Each number is 128 + 32 x the weight over its row's rms, rounded and kept within 0 to 255. Layers, rows and columns count from 0. Numbers have three digits each. The size before them is the row's rms in percent of the matrix's.

# v: layer 13 attention value, 256x256, rms 0.0787, rows 150-174, columns 128-255
# o: layer 13 attention output (transposed), 256x256, rms 0.0783, rows 150-173, columns 128-255
v150 108:118113164080118169229133118138087105103164153206126091127162109095126189111103173118066143091115151096126118182163124164123151151140145101135130114096173149077145132145119146116138098139107116133118152060068120094074068164136095108088146091160143110153090127086086174100127087147129140084083204105108148121125098114079124137050097130082100179083127107078119100116056084104167169166143
o150 100:065112125108180124105105155186135159162177147180090113127082093095112104142065162178160119170146155138138133127137130166154131159093064078099148120143123137104130168137132138139161075137098136152121149116140060139155096155196128094164184130109130104103122111159152156098178130146160133095131165110138135082152077158178148151120104145056086176146098131113134166160135166112110106154134
v151 103:158159134137091145100136126089125140185147136136091136119113115167113056099178114103141197177134104141170151156083095156197148192163131124131146114132098170147092175123055088139145157207135119089173137114144077209146171155089120131108148116157166160078147157153113187184161090138181144090106162140173139114100136122147124135178138115113049117083122120105181136139139185140185118121080
o151 108:109137121130085142089115154113197118160065177152087117143131097167120122092149113097124161165056102150153132165132024187193153128185167123104205098129163127097130144143102191065101168153131102045123125123123129109115164095113109142111163135150143105147150141186112142196150152167106134117113131159119165065148152147167083114152092144140131092176084127162097143186112074100149104083091
v152 104:139129126151173174113111194148075114105149105129155133146103103166136146166072126125067185095092164139153099111147109153205166137154124134182132175167115158148178068131101122131109103132084116117111127117155153138126118165076171146165153115081120148211121134149174162099127102163166131125091083152187126114120137080103118127152147137151151070174098187056176128085143175139130099073147
o152 104:147143112129096158099155181161158140154153140120125104120178117225155094163143161104088066130102125109141144126112131144169087158152153168093104207142085132118152114114105113091080095136118131147095156056191177166082114134160102153073118156151179142096106098166155147114134139184140125039166167110139114070067153075167129109174119151148076124145094136160181091131093119107116180052164
v153 106:081107172185190102157144173103115182175136147127135094165112142179127175112071183136115170198090080082138138146097215132131140137130126160112110084137045116158126103124129119127129162113142157073142094146130109159122109164099160192123115145136072089101164120126102151066141117048122104139083178141143122111151157139147063108090151153185182061105154080171104098089168144219149118101110
o153 104:122093143116117085116124160067109125146158092126091155140111134100132114129145129071127160103126103088096110143112134106124117131170167143140138146129066136155055177071090127118072129070142088068144143097110097119076148152105108152113133087147117095114174154113106169119085075137108063168087145140136151130171102162136142080114112095169124090117152142152146138155154099128153121123126
v154 105:183114091158100108108121110124133058117108097076151207150176134197165112088193078114123112100102112145091145124116114068113140096089160127141103177163119198145098146141148113083154108162152130141121151067137159151117096080105147090108111164102142121088106130181111104180120100129115213114126120135091139138105155149113165102150124122103121171108085162176085127130157197067086114156151
o154 107:202117099144132163138131101148084085089111179129114129136157109164101120109142123136098137162133090146124120099134140134197156085081138064185058132197173191207113108178167123165113125144098134186108124090090197167142121110107150116145114149142146108134136136137131112117138174189097129118118076113108126143096143087094123101155108149139128135148146104140156105129151116109116112093110
v155 116:163118134113117106094117105141112182099118050137169155120135091151125114156134128057074155136065165149157126106140102141118160140140074162113160175146150101155177157134126107131127145117117114083166099167152165154148074058175141149126135088177150163093138118117134084123137148131101033119184097134131150115171113100119211150173125128148126042125135128115229132161100149182136099126113
o155 118:104170122071106130100105112068169142086112078108147148126096176164080095145077169161088104149102100175178108116159050097107127070123098130159096195127147186104177114153087130093178116150085095082160128124131197151114118112141137114108174107131144130162139094117147117105156126163144109118134107086137170067170167100154151108170137130100185114148107079168139148112072130131113163132128
v156 100:062153177082129127199145103133117171075109053108137142143108126138109108137081175128127045145148100068132114112147173114099071117106109110102121147085090145142138168131119140158109132085127102211117153032107147129111086136180124163095164137165130153154114129109132161104151100159116129095093184139081146114118105140180102091095130101116085136104217156156113168133116088181075119092116
o156 101:132097149121197114182139148081098150081122064060142153111130129143086151134085128097049161156156109087126110112150188114111085115098107130116163105079091141094121138169162093139115147095180191125171151127127099144067081196186169105149158066113110108141108130131140148085122125116162157152108104155076108106127120161124167169111125097048120132114159145104151184110180143072137068155121
v157 105:154092132106146044072086108120111127083137199196124099129130101107130186144142157157113112144115111107153056162109181107109126107128129148102132142155143051135099059123164100146148154192113123153145079135143071129133139131141134092124107193125135179135145121124130167121146192153128102109164139143192151172114106119092204084092114132124151119221052127090131125062169115164170138139113
o157 100:117125093142099191145111104087123178140179171116173114107127178127170107142186100151127151110120129153095136161152111129099158186149127194153119182160121132106138116148120134169148141137157129090137130129165109109138124157128094132105120124107111170107111144101103163147118108153162134106123088155130118137187106163139163097114118178132141116119112114120127053126097118140113164168105
v158 110:122129135141164172131164124143144137194122075123107163126134131123107135144103123177121160130139080127103096144084140105133138126118169117170062089112106077094114120132069081108128105066187124159093200118157124146092141202137112153146145144123101125148123165166108132115118156101179174108126170122162128098136115131174088127127176172134121115166166175114140121105175191150105121125099
o158 112:133131181155150067107123120128137151148134136096089147127131103096170124127127081065060141099088097072077159127086154162140125157169191135100117106083111098117107105133107080109108133074150157108099172105163147134073181174119115170182168095209134108150121148144157103154175164076080093137148156127107137146119152117078098124067102084140128106161156141131109142168175153066106148128138
v159 104:138129114079118107118126106126102084179145073187096116037093125128173049141122129093113103120135123145182113104129172104161147162159176089099145141171110146166138119140119147182101109102113112130110158124109117103108108147083074059118067175107115123111142160100125161126132069127184095119153146077138130141161085103076106047107103096100090160062077127133152119164114148096130185097161
o159 103:117164146095106115127130118152184137124113108178195099132128126164147119171137171105129134211070103177097135159087145203133089084106087085137104064105150091091126133089120122194074153174084114151127109123136152182141110078133076128091125180118139107095071146120184125128173118170139125118137171055125117093126178130135138111150126064153112197096081155109156081139079149119134092121113
v160 105:154118173080126103101126118167147075094106154203173147090117113087133157133086097066101133121149126125144085186143137114110140116114106142133133173138142081109085129112123128148174125142101092184100130114092128086103100125151105099149085114161159192099113121123094132167125182098171144099167170094145141203111141130089166101110130071101071198103055146119161178085151099068151190130114
o160 104:143122102115122186108150110118135151184125159164174080105124130152135089178123135067172107107141128149122129129150144149124149136115120098153059117119125099062160113193177127191149143074114098095104122097154116143130059141172144102140111135157154118107118118121134069115149162152139175061114091142185141140147099136135143092152139124046095180092070152089114094155117095118144163115127
v161 125:159141092099087109111127060127109163163119121084114153109089132130110110175183147137149058132076105181128161079144110115085089107158140128129114149126196118154114096088147103188089124104144127106124116141116082128147109135129101084057110179097087123104133151113124227085141141102132135126132106146162129123132095095121031104118093090147125088140152095083188107165120143176076191079157
o161 122:167161184114051103171132082151125152075066136133150113156129176125145162148116131156117152129045100102105146167096097108158099096108093148202140091101160145121146085116101099064106149195125165180102120168091108099155135096023072127067074145117126175111066105086165131139156093101138105124132156135071139135202194140059068131105135148149168083124145143122170100110106132170114122127129
v162 107:063040128117137174086138111093145147102141108131178129110092121075211190124065205098082105128163168153149191125140126115070091121083076148093153135115106144136133125115130087094134111167117145188110151111139130114173097083194140188119146139128123107111107132123148094102151157169089089123141102085089138075157147105144094155139175148137129147170112105161093108090176094127117146202140
o162 110:125068114138139169147132163120061139143156148083153139094152139107094106082080121100134138136150122122132038096157135128089184105139130115185073092121156149130155199108187115166130101123084149122099152119101125123117037137169145164123112079112081138076169099198099108077109157138120083097166149154142162110135098172162131099095149098085168131147108112115118119104163126074146139136091
v163 095:080141170095186075107138126178157187098143106094132130145128081107153118181188112161133136111131158115134102124165146110158203131126096104117093088158114144146123168151114138091129134109125108149114099105128128046143164131131130131167116185158147180129159144175140122111160159092045132102164134164185088148132094084044122133166143097145121086206106151167140090112130097184141103105123
o163 100:067199096189105076147127112111173127071121099083138107139085177160183115162164157093069119095165108122090160121084152122134126127087112171093086108069124127112122101167160088115124167102120174123115096094180137116133144152083138124099120118135148159152089091115151092140077171149112142120108092148099082147135119132120206158173135116116138136112120129118182130109130143200144134174102
v164 098:188142124162155196095098147105158086099160146154110094099211162190085126034085094150161117142125132092069108102076106146168157104140140156119131145107109130113085150132128098108116131116139118121143165103176141244119174152118150156172145091135099122130137109144067098146112083114092128123096116100150151133104177187197154097167147169139110145101139096152110145104119158157190073119121
o164 099:150081142140140151076052122110141132140155110141059152100079141142135133092164134136132091138109112109134131065171095153094168089179142138101169217204131115152131192097099147152148112104174070101120194108128157152145145155159135164162159127172117128135205174121101136148146141135145212177145105093134108137151168098151120102168112127124127134128116096147087138160124102097112133148149
v165 094:096150080116119175154112119104128190149149128104116074094136141062097146196094159085129086138161151181107116121175092111085083181104050120105090116099152123142202154142129102083082094084113087158178136105183124150135100128197095086120168061108131155147099080089153125087102130140101097115137129147087170089120128112156081170118147131106159056109148121126138149149139110171095085080125
o165 097:123151176161141070100088121128094154114153115082132126136076155117113116190017164157070170158131116155165143128167161106083082160126113123122164157079126109109160110106099160127139103119108229168100121184157080139157140108112124100153179156106085159077087129091156164106163134091155152152173144127144095107138130146096141194155155118127180116167123086093164201077165156166095123214143
v166 104:174171083141132132161112122127208170115161108144081153133127192115119118111133100149167178130136083184099119122094142133119190110109107090134108112197164124094088125108111180110187143129184163111158084175107166198149153162139124193139125172142141155093133144178147107210146105135088158198144133121115105098119131106107125139147134193100114127157136150212100057134120104112106127184125
o166 108:118128078171120150139106130144169159147101126077122160152119122075132124062173099126155122126083148082128136108136126125162228148133129136158073094130137096138105125129125173121185156105112147121100139109039156109131160157125114111141135111207115150114154124108118114177086200107088100133122144162087157091129068112109186102111101174107164041142124129163070110150146100170159131160106
v167 107:137149153118138064128146120143094150147148076159096104152139108140087072155136126141110154161096084139211121136134150126209169113140166085133125165172106129164084100133146127142178170092155118086174103151104115158111150167076152177107110150137216140154144138168182170088159103125136095137087131120104149150112076143140141109108134106099057151142164161154111059132156157149133184157079
o167 114:117183125173126111149137154093188136113109064128134167102170095100134137149166190125134156210073155113098164123063144096162115085125113200074167115170094103104127100129129122139119211144141101037179088116102110152133166101125082121119153088084151084165097139151187162206109136174163124114068147130028138113107142158155143128124114087118113105077117133170120087106124115143135084121048
v168 096:149117144083127113177172097127114174084159051160131143145107121155122098170095136087101078123139133143141155159099159117139158118120151069124148208146149114104175133089099203171195147086119096155214150118070156117107142105140109107110161067180148103127089151105138185132166096179141099145154139066112190118144099097125150180174089136095126149106090096120111098156108086137117201124162
o168 101:139108093107117120125171152145160172129086085158145108078135110168098116163070143079124137148107117135113060166114128090152107088101056106161145113081112106095197092177122122186185133134100193133145126049099103138032109120176116094122128136160110100122155061129150130145100157141116097091104136160112152079091138169109187136105097115077103142156113139122119112133122138092145116108086
v169 100:100048159082098130152130133063141123098120129139125188126111151119137145120146140141099121137145141148097122171147168111085116111123158138122150154112109192168130104137098063119133127192145112149166135027173136108141077100169169155043163064136103135095118127116076104102170113218134098104091195122081164095125167142175145082116159087111143124073108145118078175115170168155146150217105
o169 093:119100134142177128093101155128146175103146153108108148055144150110063113111108105134125127130101113170114091118158148126177130119156158103200159117143140155191109118201136149153125100126151111123137103080133105131111113135192163115146126103105094075130213163160100163106130151157113144150139109173123113097119143160184122049141104083101170148177131089121103158139153141059137091121096
v170 103:174167080144098159137128133137166111136145113109155159082166125159084089089105104096155047122178150101113128127069176124157130089085137110137164148117115116107118179102120145111128123120135110206153226054127133220114165065118128120148166095151105113103120098163081105202093082188153136132123120089099138101085145197197133129192144173136104213108179116143098146138134174110102105146152
o170 105:185089155084146148152120124161093113128131095116121147102141101156081121075097107122101149171164123142156071122193101136099149093125101059142171157138181085127124153132112127157153129123139118154102247114145174175113117107147143134199167153166103093122189151141122115115142122121097173131123081130115123146130179138098133128142128140117119159150159123105100090122185115043115129124125
v171 116:128103157140177139101146124190127133139122089167077132138091139150155058159011177168103093111100183162100112023081166160147180127158146088127121099105125101091120118123142202127118140074151142070114171140144174182162136108095105108169145130108037079122107134101101144093130081134143116165163103106092108108148118098134072104126103153153073127130144119140166093170078126145107159116162
o171 107:147107140118100096148151164147114082155165083159090159096132100155162173121135113122102099153157124087139063164115103143108099073133098106134133121091140075124148113115157147127157143139110157157143163093146165153096129099124112141065065146194045134078112153120137092156103098093050126172152193044091127119125130112131144113141156105161091160081089180167096101154115167113146150117137
v172 106:117154093123126186123107056088103164079153098101148151181116112139128123113144143123170076098163149105154180129106118139129125137164114108126186120125181118086135119056162149131128119107108126136124137115150169158171169079130129150121136076154034074097137101142103135109109073174091149130114126118100141106108179060150123156159106153102093161143164117145136062194019066085119170105142
o172 104:107125135061099118117083133126144186082158064106102135133085126128092105086096100170105108129096190127139139119121112132152139148100087111149140133142163129127110178071164145115206098150100180188137160166125151098106149100094107152103095156144117127145097069126149116126089127113108114205210155118085105129151135142137116228080163166144145112143108110106151152131131134124097135216123
v173 121:117130151125099113110167066149147076129120151151111155101105168115174139128087135081096080131170173135141105106137148094089057162081106117142178099115139158120176104163161130152147149093099152150152119155082139100129086064180113075135140100117117080106085088098129129138114123159134090168177138114072172139190138094159104121126127113164141148126057084149167106146115151185100154134162
o173 119:128097173098110097177140107075098125144165104149157161146116072079131088145094125152131164139158146166173068119166135120083108072103099100188138128124157139147160121117097143119155130111095107146172114186114141105209076141172088074134133159096075143083094159092140166116140045117107089165140134064143164166159147111085163099136141113156132152112135107102144129153148173136104143130105
v174 106:078159106144136139083157096149147132149129109075137117134104134106141169114090076124157124103140107131095154178164084094138167147123112140130095145162106061084136158112120198137129058100148129082084145187168166149100169179134126166195091128127147152183143170188141094119130149080165124099120089125177115162123161133117124178112150148069178114140127140142137103112101114044103086052120